From a checkpoint of a small transformer trained on Wikipedia.
Size: 14 layers, MLP 512 tanh GELU, vocabulary 890.
Training: a variant of Muon for these matrices, 149M tokens, 4548 steps.
Each number is 50 + 12 x the weight over its row's rms, rounded and kept within 0 to 99. Layers, rows and columns count from 0. The size before them is the row's rms in percent of the matrix's.

# down: layer 4 MLP down (transposed), 512x128, rms 0.156, rows 401-453, columns 0-63
# up: layer 4 MLP up, 512x128, rms 0.176, rows 402-453, columns 0-63
down401 104:44 51 39 57 53 60 40 48 60 68 44 61 29 40 51 63 41 44 43 33 67 54 63 46 52 34 24 54 47 32 51 61 40 55 64 51 62 47 48 63 41 37 47 54 58 69 59 64 46 48 54 34 44 35 38 58 54 33 48 48 58 64 55 25
up402 106:49 40 44 34 38 44 56 58 31 45 43 47 49 63 56 49 32 30 48 44 63 64 41 21 28 64 55 71 45 43 47 53 45 58 55 30 39 32 58 57 62 50 69 31 39 53 40 37 56 61 61 48 71 36 60 34 47 57 61 54 22 55 61 59
down402 113:62 60 66 47 64 33 55 50 54 43 48 54 35 62 51 51 53 62 40 72 39 35 42 46 48 71 66 60 57 43 47 36 50 56 58 37 44 67 72 53 46 51 64 59 57 50 39 52 31 55 40 72 32 57 55 50 46 46 75 39 64 41 60 45
up403 101:60 74 67 63 47 63 49 65 36 51 28 52 36 43 55 25 57 34 41 46 54 32 55 41 44 62 45 50 61 50 44 32 42 62 37 39 38 61 49 46 27 52 61 58 80 47 65 55 22 46 42 37 39 36 38 42 33 40 47 63 62 77 46 47
down403 106:55 44 54 41 47 26 51 41 64 24 39 42 50 55 57 40 55 46 48 51 63 37 52 62 50 47 59 57 32 46 43 51 54 40 68 37 35 52 62 59 55 44 44 45 62 29 44 49 36 67 53 59 47 54 41 62 34 62 58 44 44 38 62 57
up404 101:44 39 42 41 39 41 41 45 54 42 47 82 77 68 34 42 57 60 52 51 66 55 58 65 49 50 48 32 58 62 28 58 62 41 30 55 51 44 54 69 46 44 54 51 57 52 38 42 52 65 39 53 60 41 37 63 41 33 36 48 64 56 55 60
down404 104:54 38 51 53 31 51 56 58 33 44 63 62 70 39 25 47 49 38 48 53 57 35 45 50 52 27 45 47 44 52 60 58 42 33 41 53 51 34 33 51 54 53 68 44 74 52 35 50 85 37 55 65 48 48 60 69 47 71 33 41 68 43 33 34
up405 100:67 41 52 50 64 37 67 53 36 39 40 46 57 29 21 60 57 46 31 41 45 43 29 30 32 50 59 41 34 50 48 72 59 60 65 47 51 44 45 54 75 46 79 47 52 60 53 40 22 51 52 26 48 52 38 52 63 35 60 66 63 53 55 52
down405 102:39 45 53 42 46 43 48 60 35 63 42 47 53 60 68 44 38 64 45 45 43 58 72 60 58 54 34 60 74 37 26 63 50 36 45 56 40 71 61 69 53 61 43 68 33 42 32 42 34 42 36 58 55 37 46 57 39 51 36 38 44 41 51 42
up406 096:33 55 65 43 47 47 47 44 45 32 55 51 38 49 62 60 57 48 66 45 58 25 54 53 46 67 72 47 33 34 54 38 19 49 49 54 55 66 62 29 50 49 65 47 40 54 43 48 51 51 49 45 51 53 52 28 71 41 67 63 53 43 55 37
down406 093:76 42 54 48 38 60 43 19 33 53 48 46 56 36 56 31 59 54 45 42 50 82 48 51 56 58 62 51 49 45 54 63 49 65 33 49 46 59 65 50 62 45 31 45 42 56 31 80 50 25 59 46 40 48 70 61 41 58 40 33 49 32 37 45
up407 096:31 60 42 36 46 35 46 33 48 49 48 59 53 64 49 66 44 51 60 42 39 46 35 56 45 47 58 70 42 39 66 60 71 44 56 30 64 48 35 56 74 35 37 33 44 35 32 48 58 51 51 41 52 55 44 50 48 37 45 58 88 50 51 46
down407 093:41 36 43 63 71 42 29 55 41 55 39 63 26 48 75 59 46 32 50 53 73 35 52 46 44 35 33 72 52 67 32 30 41 58 28 38 40 35 48 64 59 61 40 38 47 70 26 66 39 47 72 57 53 37 49 67 62 45 37 47 62 56 47 65
up408 096:62 33 51 39 65 48 63 52 31 54 47 59 34 37 46 39 73 39 26 54 50 53 51 38 28 54 60 62 68 44 48 47 60 66 57 46 47 48 44 56 60 59 55 35 65 65 37 61 64 38 64 50 45 62 43 68 46 52 70 47 39 58 36 44
down408 098:43 36 32 55 70 54 43 58 66 52 67 61 54 40 53 64 66 62 49 66 65 53 45 43 30 32 47 27 44 56 49 57 54 59 64 40 34 45 59 56 40 87 50 21 47 56 53 38 59 50 32 41 49 37 77 43 39 31 56 59 57 41 48 70
up409 093:58 47 48 76 38 43 48 81 63 66 36 25 36 33 51 62 50 35 56 42 55 45 50 56 38 55 40 55 46 64 61 57 42 33 41 38 48 53 76 63 65 44 54 63 53 47 47 34 70 48 46 52 42 35 62 48 58 65 59 49 31 41 44 51
down409 086:49 68 51 54 43 68 44 44 39 42 42 49 56 28 37 48 58 42 50 57 26 53 62 37 41 58 52 58 24 56 66 57 42 33 52 62 59 54 38 60 61 43 33 55 40 60 30 45 41 41 58 56 77 37 45 42 53 49 48 56 51 57 45 51
up410 097:37 61 40 43 45 32 62 51 52 61 35 20 38 49 47 49 62 70 28 57 38 61 57 51 47 46 60 65 76 57 43 45 58 47 60 47 45 42 52 58 51 63 63 40 52 54 64 42 36 54 56 76 52 66 54 52 50 34 61 70 43 47 30 33
down410 090:52 67 58 48 48 44 53 41 50 53 56 42 52 55 66 49 57 65 32 49 55 23 47 62 45 40 58 69 84 46 30 37 55 39 42 49 46 47 65 59 63 35 33 44 56 62 68 57 38 46 44 53 54 58 45 45 52 56 49 54 66 53 48 42
up411 107:24 53 67 55 44 40 42 44 52 69 56 56 49 37 67 36 59 60 30 29 54 48 54 39 21 45 59 57 40 49 62 45 53 41 46 49 35 57 61 51 35 73 32 68 52 61 45 26 48 27 47 42 54 62 53 39 42 54 40 66 49 43 39 67
down411 111:43 69 46 52 36 42 47 65 49 38 60 50 49 45 58 45 33 47 50 41 69 53 58 65 31 49 64 29 49 48 57 56 36 60 73 39 45 39 55 41 51 46 51 53 38 33 76 56 30 42 41 42 55 55 41 51 55 36 59 33 41 75 63 55
up412 101:35 45 48 48 54 57 38 52 37 62 44 57 51 59 50 45 24 52 51 40 52 63 49 42 65 63 41 57 46 52 67 42 16 72 37 57 31 40 49 37 58 33 63 61 53 55 35 66 17 67 75 53 58 38 54 55 30 40 63 32 61 66 58 54
down412 107:52 60 49 47 52 52 56 41 61 69 50 49 39 62 59 58 53 38 39 49 67 56 59 54 64 64 54 43 40 69 35 54 48 46 56 14 57 26 50 53 55 27 66 60 40 41 47 28 39 53 71 31 34 58 64 44 61 54 67 52 43 55 60 44
up413 103:29 54 44 61 34 66 73 64 36 58 46 44 40 47 35 56 55 58 69 52 56 54 64 46 51 41 67 49 44 58 54 48 26 49 38 41 53 39 67 52 50 64 79 44 53 70 47 29 30 44 33 45 31 42 49 71 53 58 39 50 47 53 59 52
down413 116:49 56 59 50 19 57 64 37 56 23 59 59 53 40 39 41 36 65 64 46 55 63 60 36 52 55 49 51 73 40 65 52 45 91 48 41 65 49 50 49 56 55 58 46 53 54 52 38 64 47 61 37 48 58 54 40 28 52 55 57 47 34 58 39
up414 108:35 53 40 66 65 52 59 54 33 72 44 38 84 35 49 34 35 49 37 44 57 35 62 39 59 36 67 34 73 57 62 55 59 38 65 48 49 55 64 52 60 47 49 52 59 66 50 43 56 45 53 52 36 59 65 48 47 53 54 31 72 45 56 30
down414 110:62 48 42 57 51 66 60 47 73 49 51 38 57 57 55 56 36 31 53 41 50 34 51 46 51 56 58 22 59 49 49 53 47 52 47 28 65 35 61 38 52 27 33 86 66 57 46 62 47 61 51 61 45 40 59 48 56 56 35 36 39 50 40 63
up415 113:72 71 69 63 54 47 67 65 41 66 53 67 51 61 35 55 23 55 56 33 37 33 69 36 55 47 53 53 51 59 48 41 43 58 39 52 42 37 26 65 41 53 43 31 40 51 34 54 43 54 44 51 54 35 45 36 38 57 36 42 55 56 58 52
down415 108:56 72 53 62 46 58 50 66 54 64 67 65 46 52 32 58 32 48 35 61 47 46 55 42 45 61 48 43 56 38 33 50 42 55 55 37 43 38 48 77 50 59 41 44 36 66 40 53 54 60 34 68 61 51 71 45 57 62 88 44 46 67 46 41
up416 104:52 65 61 64 51 38 34 45 61 44 48 58 41 64 64 53 47 57 44 23 49 58 57 56 65 73 74 40 60 35 52 21 66 43 37 52 38 65 50 42 23 55 34 48 48 29 35 56 56 34 37 43 40 40 50 53 47 31 41 60 35 45 56 60
down416 104:46 13 51 69 47 52 68 51 45 41 63 32 76 55 54 53 40 47 62 51 54 38 57 48 65 57 57 35 43 64 38 63 43 60 49 60 39 44 51 39 51 50 50 32 25 53 45 36 52 43 35 65 60 52 48 32 57 58 21 45 67 21 53 81
up417 105:68 27 51 58 43 28 52 44 65 53 65 64 58 43 35 66 53 81 65 35 51 72 56 57 31 35 36 43 48 56 63 38 37 60 44 40 56 45 28 62 33 48 51 33 50 36 50 40 45 40 75 63 37 68 69 60 54 60 46 49 38 55 57 71
down417 109:62 49 70 23 38 53 52 34 63 58 58 58 62 43 43 60 46 61 67 45 59 44 54 30 50 53 67 64 48 70 62 52 65 42 55 54 35 59 41 25 45 55 61 48 54 46 66 57 48 54 44 51 44 39 63 37 38 57 57 57 44 34 54 60
up418 100:56 57 41 57 59 57 33 41 51 55 68 37 45 59 68 57 51 64 66 43 58 62 57 51 67 55 33 35 65 47 61 50 46 55 40 60 50 61 45 38 40 48 62 45 64 55 50 23 46 42 59 35 26 51 69 38 50 50 37 23 65 41 66 48
down418 106:53 50 58 78 61 38 50 54 60 43 47 52 35 41 48 56 52 30 50 26 40 64 48 44 48 34 63 32 50 40 33 61 53 53 48 48 61 76 50 50 48 56 29 71 65 50 52 41 62 50 41 52 71 61 21 35 51 75 33 59 59 57 33 50
up419 094:45 59 46 49 70 40 48 58 55 57 46 45 43 41 28 53 51 47 43 35 46 57 40 37 59 42 40 48 48 40 43 72 57 42 63 34 52 39 59 61 46 59 68 27 45 31 71 44 61 81 54 40 73 26 24 52 30 39 38 62 40 63 80 70
down419 113:52 45 55 37 52 79 47 44 53 57 53 44 43 48 67 60 31 58 67 49 62 61 62 53 39 62 46 51 52 50 47 56 51 63 46 39 36 56 55 42 40 51 40 32 46 56 59 57 22 35 66 63 43 64 44 32 53 55 49 48 61 44 44 28
up420 078:48 64 47 39 34 38 36 27 79 61 57 23 46 62 47 38 41 35 43 62 56 54 62 46 63 36 46 43 59 52 56 53 82 48 34 54 61 43 66 49 46 68 45 32 61 61 60 54 56 50 78 61 39 56 55 56 48 48 51 67 61 53 65 30
down420 092:65 66 44 43 34 24 52 37 54 55 45 28 52 53 46 47 46 41 62 63 38 56 52 33 50 49 52 40 37 21 58 51 45 70 48 55 52 61 66 46 55 63 31 45 41 52 34 56 51 58 54 51 30 61 69 50 52 41 64 60 72 49 67 57
up421 101:54 38 45 34 21 35 73 47 51 67 44 51 65 47 43 61 39 56 49 27 56 32 54 30 51 40 62 56 22 60 44 59 64 45 61 73 42 72 43 23 40 51 70 42 53 43 57 41 78 57 53 27 45 49 57 38 55 53 46 44 48 58 72 66
down421 097:67 43 47 58 47 57 44 41 43 53 49 31 49 51 65 53 24 44 44 35 59 72 42 68 53 53 48 48 47 49 55 71 54 51 55 42 38 56 42 48 41 45 19 64 51 50 52 33 47 67 51 59 55 33 47 49 48 32 24 46 54 51 35 59
up422 092:41 37 30 42 39 50 65 51 64 39 53 40 47 48 43 57 52 79 51 38 52 69 67 64 51 53 51 44 42 56 48 61 52 38 55 68 46 42 63 55 33 35 37 60 38 47 37 65 31 46 34 46 42 38 60 80 49 42 69 58 36 76 52 61
down422 092:50 42 34 48 56 56 50 38 68 41 27 70 50 65 47 53 55 57 57 42 38 60 43 68 42 44 38 62 67 58 61 50 42 42 32 29 45 59 68 60 50 41 64 77 26 62 61 47 39 46 62 46 45 44 61 53 49 51 67 45 64 42 56 51
up423 094:55 55 47 50 36 37 68 28 68 53 62 36 47 52 54 50 45 42 29 32 40 54 57 38 39 50 49 42 59 38 43 42 32 52 59 50 28 58 58 47 81 67 59 45 54 57 65 70 37 35 62 39 48 48 55 32 51 52 64 49 55 66 54 52
down423 097:27 33 62 54 48 39 71 54 51 40 24 62 53 41 45 63 59 52 54 55 47 44 54 53 59 37 54 48 49 51 70 68 38 40 51 46 58 46 35 60 53 43 47 50 41 40 46 41 54 51 53 55 46 49 39 39 54 67 63 57 30 63 52 67
up424 099:51 54 24 59 68 42 40 47 51 55 60 52 39 29 41 32 62 45 42 68 33 42 58 54 45 48 54 58 63 66 44 34 51 60 64 26 36 57 54 53 55 48 44 54 53 60 43 50 58 74 38 46 65 46 50 33 75 40 46 46 40 44 53 42
down424 096:56 50 87 73 40 33 51 47 28 49 55 42 53 54 56 47 37 44 68 61 57 62 22 47 53 68 53 73 44 41 46 57 34 66 64 56 31 59 38 49 49 47 33 41 67 49 39 51 43 38 51 54 56 42 51 60 34 42 66 56 61 52 40 57
up425 109:53 52 63 37 41 49 52 35 39 62 40 52 57 61 51 43 76 62 55 66 39 52 54 65 59 47 46 43 45 63 48 51 60 55 52 42 41 54 32 28 32 70 64 42 58 53 70 45 28 54 21 50 69 62 39 42 66 41 42 45 78 51 31 37
down425 103:45 51 53 74 38 54 57 49 49 06 46 54 36 69 56 36 41 72 61 59 19 64 34 51 47 38 39 58 71 48 43 35 40 50 59 49 38 47 50 52 41 45 40 44 52 45 53 34 39 43 44 37 50 47 55 50 91 25 64 61 44 53 64 70
up426 097:55 64 47 30 45 48 60 48 56 38 44 24 59 67 42 33 76 46 32 34 54 52 40 50 65 68 26 35 57 43 43 68 43 62 43 39 68 47 62 66 59 43 25 70 67 40 49 66 58 55 58 38 74 55 57 44 67 68 33 61 34 30 62 52
down426 102:47 43 43 49 59 56 33 25 56 56 53 40 62 37 49 55 52 59 38 56 57 31 54 35 22 64 61 67 35 43 44 49 52 45 53 36 43 63 30 39 50 68 56 66 38 32 57 63 19 61 53 60 35 48 53 45 31 50 38 76 62 73 46 36
up427 111:58 30 56 29 34 67 37 34 47 52 35 32 55 64 54 46 69 60 50 56 69 67 33 62 34 70 43 48 66 37 51 65 55 41 71 58 51 61 49 41 35 51 47 51 46 53 63 51 39 16 52 41 46 57 41 37 25 51 58 51 63 36 40 62
down427 105:71 37 46 47 57 64 40 55 41 55 57 57 36 54 74 46 67 49 47 64 44 58 43 40 41 57 61 52 52 11 53 56 42 38 55 54 52 56 35 46 61 63 55 56 37 41 66 62 29 52 61 27 36 45 47 62 46 58 53 30 48 69 36 17
up428 086:72 53 35 27 25 63 73 69 41 64 48 48 41 63 46 63 12 61 49 54 40 52 38 82 61 48 57 47 50 58 45 60 45 44 43 58 58 27 62 23 47 39 36 43 47 62 54 55 34 56 60 55 40 43 40 54 52 57 43 56 30 47 46 43
down428 088:43 47 61 68 52 31 54 36 35 40 36 68 54 34 33 50 79 04 59 63 61 69 60 16 44 63 43 48 59 51 50 56 37 64 38 51 40 53 51 64 62 62 72 79 53 50 53 53 46 43 29 40 69 34 53 46 37 58 51 44 42 44 50 65
up429 098:27 39 69 39 56 53 47 41 49 31 51 45 60 47 31 46 65 47 50 46 63 67 46 63 45 34 59 30 55 49 44 43 57 45 53 45 78 48 52 68 45 79 43 43 58 47 45 30 68 55 73 45 44 55 66 42 33 54 67 64 65 66 34 62
down429 106:46 32 47 55 61 40 52 62 26 44 66 28 61 40 42 71 72 56 42 64 39 31 36 34 43 36 34 53 40 54 63 47 58 35 53 56 59 52 35 36 54 51 60 51 45 50 43 54 68 32 73 48 33 71 55 75 52 82 47 47 51 44 61 46
up430 113:43 37 71 60 45 53 53 22 56 68 43 42 37 69 31 28 53 43 57 19 52 50 45 54 44 37 55 56 40 55 57 49 56 60 18 56 61 37 56 72 47 52 24 41 38 60 39 49 38 33 58 76 25 55 50 58 56 72 38 62 52 31 69 47
down430 105:44 28 50 56 37 51 49 50 42 55 41 54 45 52 30 38 56 60 64 44 58 39 38 81 44 64 67 48 73 46 36 76 63 46 33 27 62 42 46 71 37 36 43 64 33 62 34 62 58 30 62 50 63 43 24 55 47 46 69 75 49 55 38 44
up431 101:71 49 51 40 48 29 67 40 56 63 37 26 52 22 47 60 46 79 60 59 36 35 36 35 38 37 44 27 64 46 37 55 59 59 59 57 45 22 37 34 57 71 62 45 55 48 65 61 58 54 56 43 72 47 53 50 44 63 46 30 68 44 54 37
down431 095:59 53 47 39 34 40 54 37 55 52 38 58 56 47 75 59 51 63 48 48 55 26 49 44 36 48 35 50 75 55 41 28 30 36 60 51 53 56 39 61 68 47 66 58 53 39 46 50 34 40 53 24 37 47 54 56 26 56 30 54 56 55 43 54
up432 105:76 44 39 49 22 42 67 49 63 45 48 52 57 60 54 30 62 46 54 72 58 23 52 55 54 42 49 31 50 44 47 60 56 41 60 51 57 63 67 64 58 53 45 33 39 46 48 56 59 69 40 49 44 39 70 59 32 62 35 26 39 53 32 55
down432 106:53 52 40 63 52 28 58 54 70 55 70 50 36 67 41 71 34 40 44 33 49 62 51 68 59 66 45 68 34 53 63 56 40 48 38 36 40 50 31 51 53 40 70 38 48 49 53 48 46 58 60 70 53 41 31 50 50 64 52 66 48 35 62 41
up433 096:50 67 52 68 73 66 59 55 42 60 37 43 27 52 35 59 66 46 67 71 54 40 38 56 32 60 46 47 38 52 50 59 70 56 66 57 91 65 50 40 42 39 58 51 36 56 50 45 28 53 51 41 66 63 47 28 36 64 32 53 59 22 64 56
down433 091:40 53 38 50 40 43 53 43 37 52 46 47 49 48 63 36 25 61 40 55 37 56 57 69 66 37 50 26 49 53 55 43 47 18 50 35 42 37 55 56 45 38 50 40 47 44 51 57 68 59 60 68 59 59 44 51 57 63 64 41 54 69 32 53
up434 094:46 50 59 50 46 54 40 30 57 45 44 67 34 39 47 62 41 50 59 40 62 30 45 64 63 50 20 46 68 65 59 47 55 57 47 71 78 55 40 69 49 48 22 31 36 34 28 59 51 69 68 47 31 67 49 60 48 34 42 56 64 28 50 44
down434 093:71 57 36 69 52 60 51 43 58 59 65 27 46 56 48 38 40 57 59 56 72 42 41 54 38 73 54 60 49 63 23 72 48 57 62 31 29 64 41 46 39 50 52 34 65 65 52 69 51 33 61 30 68 44 66 69 62 56 52 24 54 45 48 57
up435 097:55 68 60 41 54 54 38 48 49 38 42 58 12 50 51 39 44 53 41 52 45 55 57 63 46 49 31 66 41 55 59 53 33 31 51 45 60 27 43 48 44 59 46 56 61 40 48 64 36 41 76 54 64 67 34 26 54 66 49 42 43 48 49 44
down435 098:45 39 40 46 50 64 58 43 77 38 64 51 31 67 37 59 56 66 55 62 41 41 53 47 40 56 42 24 49 40 52 57 40 49 55 59 32 72 34 53 54 56 50 52 39 61 62 44 38 58 57 49 53 60 54 29 66 29 34 59 79 43 33 58
up436 100:41 50 11 41 62 35 66 55 59 46 45 67 62 49 48 63 49 54 49 53 72 38 40 46 56 60 60 40 56 21 58 54 46 62 28 57 52 65 53 46 36 56 38 52 48 60 50 27 38 43 50 47 51 51 40 49 55 38 49 60 53 42 30 58
down436 110:49 56 46 58 57 64 60 59 42 67 56 30 49 57 65 59 42 58 45 51 42 68 48 65 31 46 51 66 60 29 42 71 42 43 30 53 60 60 41 44 53 76 27 19 46 67 35 52 58 59 49 30 34 64 53 56 42 66 35 54 52 62 64 40
up437 104:46 26 39 39 84 59 55 46 49 57 62 65 49 60 55 46 49 41 68 38 38 45 56 32 42 69 37 50 67 48 52 33 61 40 43 46 31 23 42 30 45 61 58 52 49 44 40 36 21 48 37 57 38 51 53 59 45 51 42 68 62 59 38 57
down437 103:41 33 49 51 45 47 37 68 34 30 72 48 60 29 47 64 49 37 62 55 62 51 62 40 54 60 38 48 49 56 48 50 47 31 53 23 44 53 38 49 45 44 39 61 39 49 72 61 38 44 46 43 45 22 61 68 47 37 48 53 59 36 44 44
up438 105:37 54 55 29 59 33 53 26 46 58 54 61 67 47 61 56 83 54 52 45 55 44 50 67 64 59 62 57 74 40 58 45 47 56 34 71 59 67 32 57 52 48 62 56 48 33 43 44 59 61 40 50 74 64 28 36 73 41 50 39 65 47 56 48
down438 101:54 59 56 64 54 45 30 46 35 36 46 42 46 68 54 34 37 56 47 52 48 43 69 75 47 28 54 71 34 45 48 51 70 48 52 65 67 60 60 42 62 42 37 28 43 50 58 46 56 55 37 32 54 67 52 59 37 65 47 57 76 42 43 25
up439 094:41 58 54 39 61 45 43 58 65 47 65 52 54 45 45 43 51 45 37 58 51 45 66 73 48 51 28 64 55 66 60 30 51 37 61 39 37 50 43 49 49 24 34 25 56 33 37 62 40 52 68 48 70 35 59 48 53 57 59 31 62 43 31 51
down439 093:35 62 43 42 45 36 53 58 30 58 52 66 53 23 61 48 29 48 55 46 28 59 54 33 62 46 40 51 63 47 61 42 37 44 58 54 36 35 53 40 49 22 50 57 56 56 47 35 68 49 42 51 67 54 45 55 52 80 35 60 30 45 60 54
up440 094:49 30 66 70 62 37 29 62 79 23 46 48 42 51 54 44 44 50 42 48 39 50 47 35 54 63 65 37 49 39 60 63 69 54 46 58 36 40 48 71 66 54 45 55 45 75 23 45 64 49 41 42 42 57 46 64 61 36 43 33 52 72 40 33
down440 094:71 69 83 30 55 54 33 40 32 35 51 44 58 27 18 36 39 55 58 41 57 41 44 61 63 41 51 49 29 43 47 31 42 60 57 46 44 55 56 34 59 61 32 42 64 42 48 42 53 65 41 58 56 64 55 37 70 50 44 47 57 56 59 52
up441 105:33 33 49 44 40 58 42 37 74 66 36 30 60 30 62 41 42 58 44 43 58 48 65 65 57 22 46 41 52 62 58 46 54 43 46 53 52 58 59 77 52 61 62 78 40 67 39 46 74 58 35 58 61 62 29 55 34 41 37 58 71 59 50 59
down441 103:69 54 49 34 49 56 35 52 32 45 54 41 64 29 35 58 65 49 46 53 62 47 33 68 53 53 41 34 36 60 48 55 69 50 45 54 55 56 48 60 35 40 44 52 56 39 45 43 56 66 57 49 62 50 42 43 63 62 58 36 22 54 75 53
up442 098:50 36 47 50 41 35 73 48 72 42 63 45 44 36 28 49 44 24 51 48 41 63 42 58 41 56 44 59 41 59 64 63 50 41 55 18 48 40 66 61 24 55 29 52 35 59 37 54 64 66 48 63 54 30 51 71 70 51 74 51 40 47 53 60
down442 104:37 44 41 38 52 44 47 64 37 56 34 59 48 63 43 70 50 37 60 24 44 61 60 92 43 29 54 55 65 49 64 51 63 43 62 59 34 35 66 43 56 46 59 47 50 61 47 37 34 58 33 72 40 57 40 54 38 55 55 56 50 52 57 72
up443 083:55 44 31 50 75 62 51 64 52 23 36 53 61 35 36 42 53 45 46 31 45 70 37 50 50 58 67 65 53 57 52 48 50 44 55 46 61 32 55 60 48 44 48 32 37 40 39 57 53 49 48 52 57 45 71 48 53 56 55 48 63 42 62 64
down443 083:52 36 31 43 37 53 37 38 49 69 41 49 48 48 61 40 41 54 34 49 33 32 52 62 65 56 41 55 68 53 55 48 40 41 58 64 49 25 58 50 70 38 74 53 53 49 53 51 51 55 46 64 59 65 45 46 58 42 56 42 48 51 46 52
up444 103:57 64 42 58 59 55 54 57 32 60 47 36 19 52 62 48 49 30 65 39 52 72 53 54 50 64 48 58 16 50 43 64 62 54 32 36 22 66 38 35 58 58 58 47 67 48 44 62 44 35 51 38 46 55 40 54 63 64 67 61 60 58 52 46
down444 085:58 64 64 46 33 40 40 71 36 35 49 53 31 58 61 50 45 45 42 49 56 66 53 68 45 63 38 51 55 53 50 64 57 56 57 39 64 44 31 39 58 45 55 51 27 51 51 47 35 52 74 43 52 46 69 54 54 65 46 34 40 65 60 46
up445 095:14 60 38 47 34 60 52 57 63 64 58 40 27 38 35 40 73 50 71 74 49 67 34 48 42 29 64 54 70 38 67 41 66 59 61 45 55 43 56 54 35 46 69 25 46 58 40 56 66 56 52 47 54 42 45 43 38 56 62 61 41 48 58 55
down445 080:58 70 51 39 64 58 37 39 56 41 47 50 50 44 46 32 71 62 45 38 42 45 61 29 53 61 65 41 53 42 46 52 62 52 42 40 41 43 64 66 39 71 41 60 51 35 64 39 37 64 48 24 60 37 54 68 53 60 55 52 20 35 63 49
up446 095:54 44 44 39 46 55 51 56 27 42 82 48 45 59 43 45 59 49 34 26 54 51 47 41 69 33 35 39 64 48 56 08 60 57 44 53 54 44 58 38 41 58 54 47 51 42 43 40 56 47 57 60 68 55 59 34 79 32 76 62 54 35 39 71
down446 097:40 41 66 55 41 55 46 41 35 32 35 51 57 61 69 54 26 38 70 54 77 50 40 50 54 54 08 59 53 66 53 50 50 57 47 71 36 54 43 35 38 33 51 41 63 56 54 82 39 51 26 57 59 41 53 37 41 47 37 49 46 59 46 33
up447 096:45 57 53 31 67 59 76 44 47 58 54 32 80 35 51 61 69 62 29 40 38 39 43 79 34 27 46 55 50 30 41 51 25 37 56 59 51 39 37 59 65 65 52 43 54 39 58 56 37 49 44 52 50 76 55 56 45 64 43 53 65 68 46 42
down447 098:50 45 38 66 52 72 60 32 63 48 49 38 59 50 62 47 66 41 49 48 72 43 47 60 58 57 45 29 38 53 38 56 51 55 65 44 29 44 59 60 50 43 50 31 38 72 37 56 33 42 51 57 47 43 61 26 42 65 55 27 48 65 44 45
up448 100:46 58 54 52 41 46 50 59 67 44 54 60 47 53 38 58 51 51 48 53 58 39 75 33 45 55 51 44 30 32 23 69 52 65 48 43 63 52 77 49 60 52 57 51 49 39 65 58 54 62 46 31 38 42 42 67 36 41 35 81 41 52 60 60
down448 104:47 60 55 58 64 23 56 65 59 51 45 47 49 19 55 75 44 40 55 57 62 66 74 53 46 23 58 60 84 41 41 41 49 59 34 35 17 27 63 60 49 56 41 48 48 56 66 54 63 39 43 60 41 44 46 41 59 39 51 46 54 70 37 56
up449 100:67 50 27 41 39 50 68 60 42 35 44 50 61 52 39 51 59 54 60 49 45 61 43 39 59 47 53 54 62 67 45 57 64 46 50 56 22 53 63 44 51 68 54 33 37 58 56 63 48 71 55 49 73 57 50 49 56 50 39 44 26 69 56 63
down449 107:48 45 46 44 55 35 53 53 57 35 68 55 39 42 58 41 58 57 48 39 59 42 50 57 34 67 34 37 26 49 66 73 62 69 46 31 55 54 46 34 28 68 47 53 45 79 52 16 52 47 53 58 49 30 68 49 63 57 55 49 64 39 55 54
up450 105:60 41 39 57 44 38 35 47 70 29 65 46 53 55 63 36 54 56 82 49 52 51 54 67 51 58 63 52 42 45 88 26 55 60 82 43 33 61 49 53 62 58 50 43 50 21 53 68 79 47 62 41 49 61 50 38 46 50 45 47 38 44 59 38
down450 110:52 63 72 48 55 52 53 54 46 64 38 41 55 52 55 35 70 51 54 53 36 53 51 51 60 40 72 44 46 17 66 28 58 55 59 60 54 61 57 65 62 63 51 54 37 44 67 41 57 52 29 55 59 44 45 45 41 33 56 55 52 45 34 44
up451 106:43 47 46 60 40 58 42 72 56 45 43 53 51 33 55 34 52 53 52 51 41 52 60 55 41 38 60 44 47 45 59 65 36 56 63 45 52 58 18 38 52 42 56 36 66 58 40 26 66 52 70 55 47 52 42 35 52 57 52 75 42 46 37 42
down451 097:42 50 42 69 63 56 65 43 78 49 43 34 31 48 44 34 54 36 51 46 38 36 39 65 46 61 63 46 58 66 46 46 27 58 53 45 32 49 49 39 47 48 73 49 57 33 50 42 60 37 49 43 57 66 38 48 51 42 48 37 39 57 45 45
up452 098:45 44 52 40 44 48 68 34 36 34 48 48 44 57 76 66 59 44 54 29 41 41 61 59 58 43 41 39 60 64 62 47 65 55 59 44 65 50 44 52 68 62 59 40 60 33 79 57 47 26 58 44 38 54 35 44 52 76 42 62 54 71 46 39
down452 108:46 64 70 31 49 60 42 65 39 51 51 55 68 54 35 48 49 48 52 40 49 57 52 54 55 41 51 55 51 49 56 49 48 49 58 63 72 43 48 50 64 44 54 53 78 60 71 64 54 53 53 53 28 65 50 55 42 32 62 64 30 61 41 41
up453 103:36 54 21 48 48 49 37 41 32 45 42 50 47 39 51 42 53 35 50 42 33 74 60 56 42 42 52 50 45 41 43 50 74 60 48 49 49 52 67 24 37 51 58 58 65 65 64 51 58 46 41 56 37 69 80 40 59 43 68 58 33 65 15 57
down453 101:34 46 43 51 48 61 44 56 50 26 83 47 41 66 66 48 58 49 52 35 49 43 39 67 42 48 59 52 53 45 54 48 45 36 35 43 67 43 43 58 57 33 46 42 65 42 32 39 86 41 64 52 49 60 48 55 59 52 61 50 53 67 26 62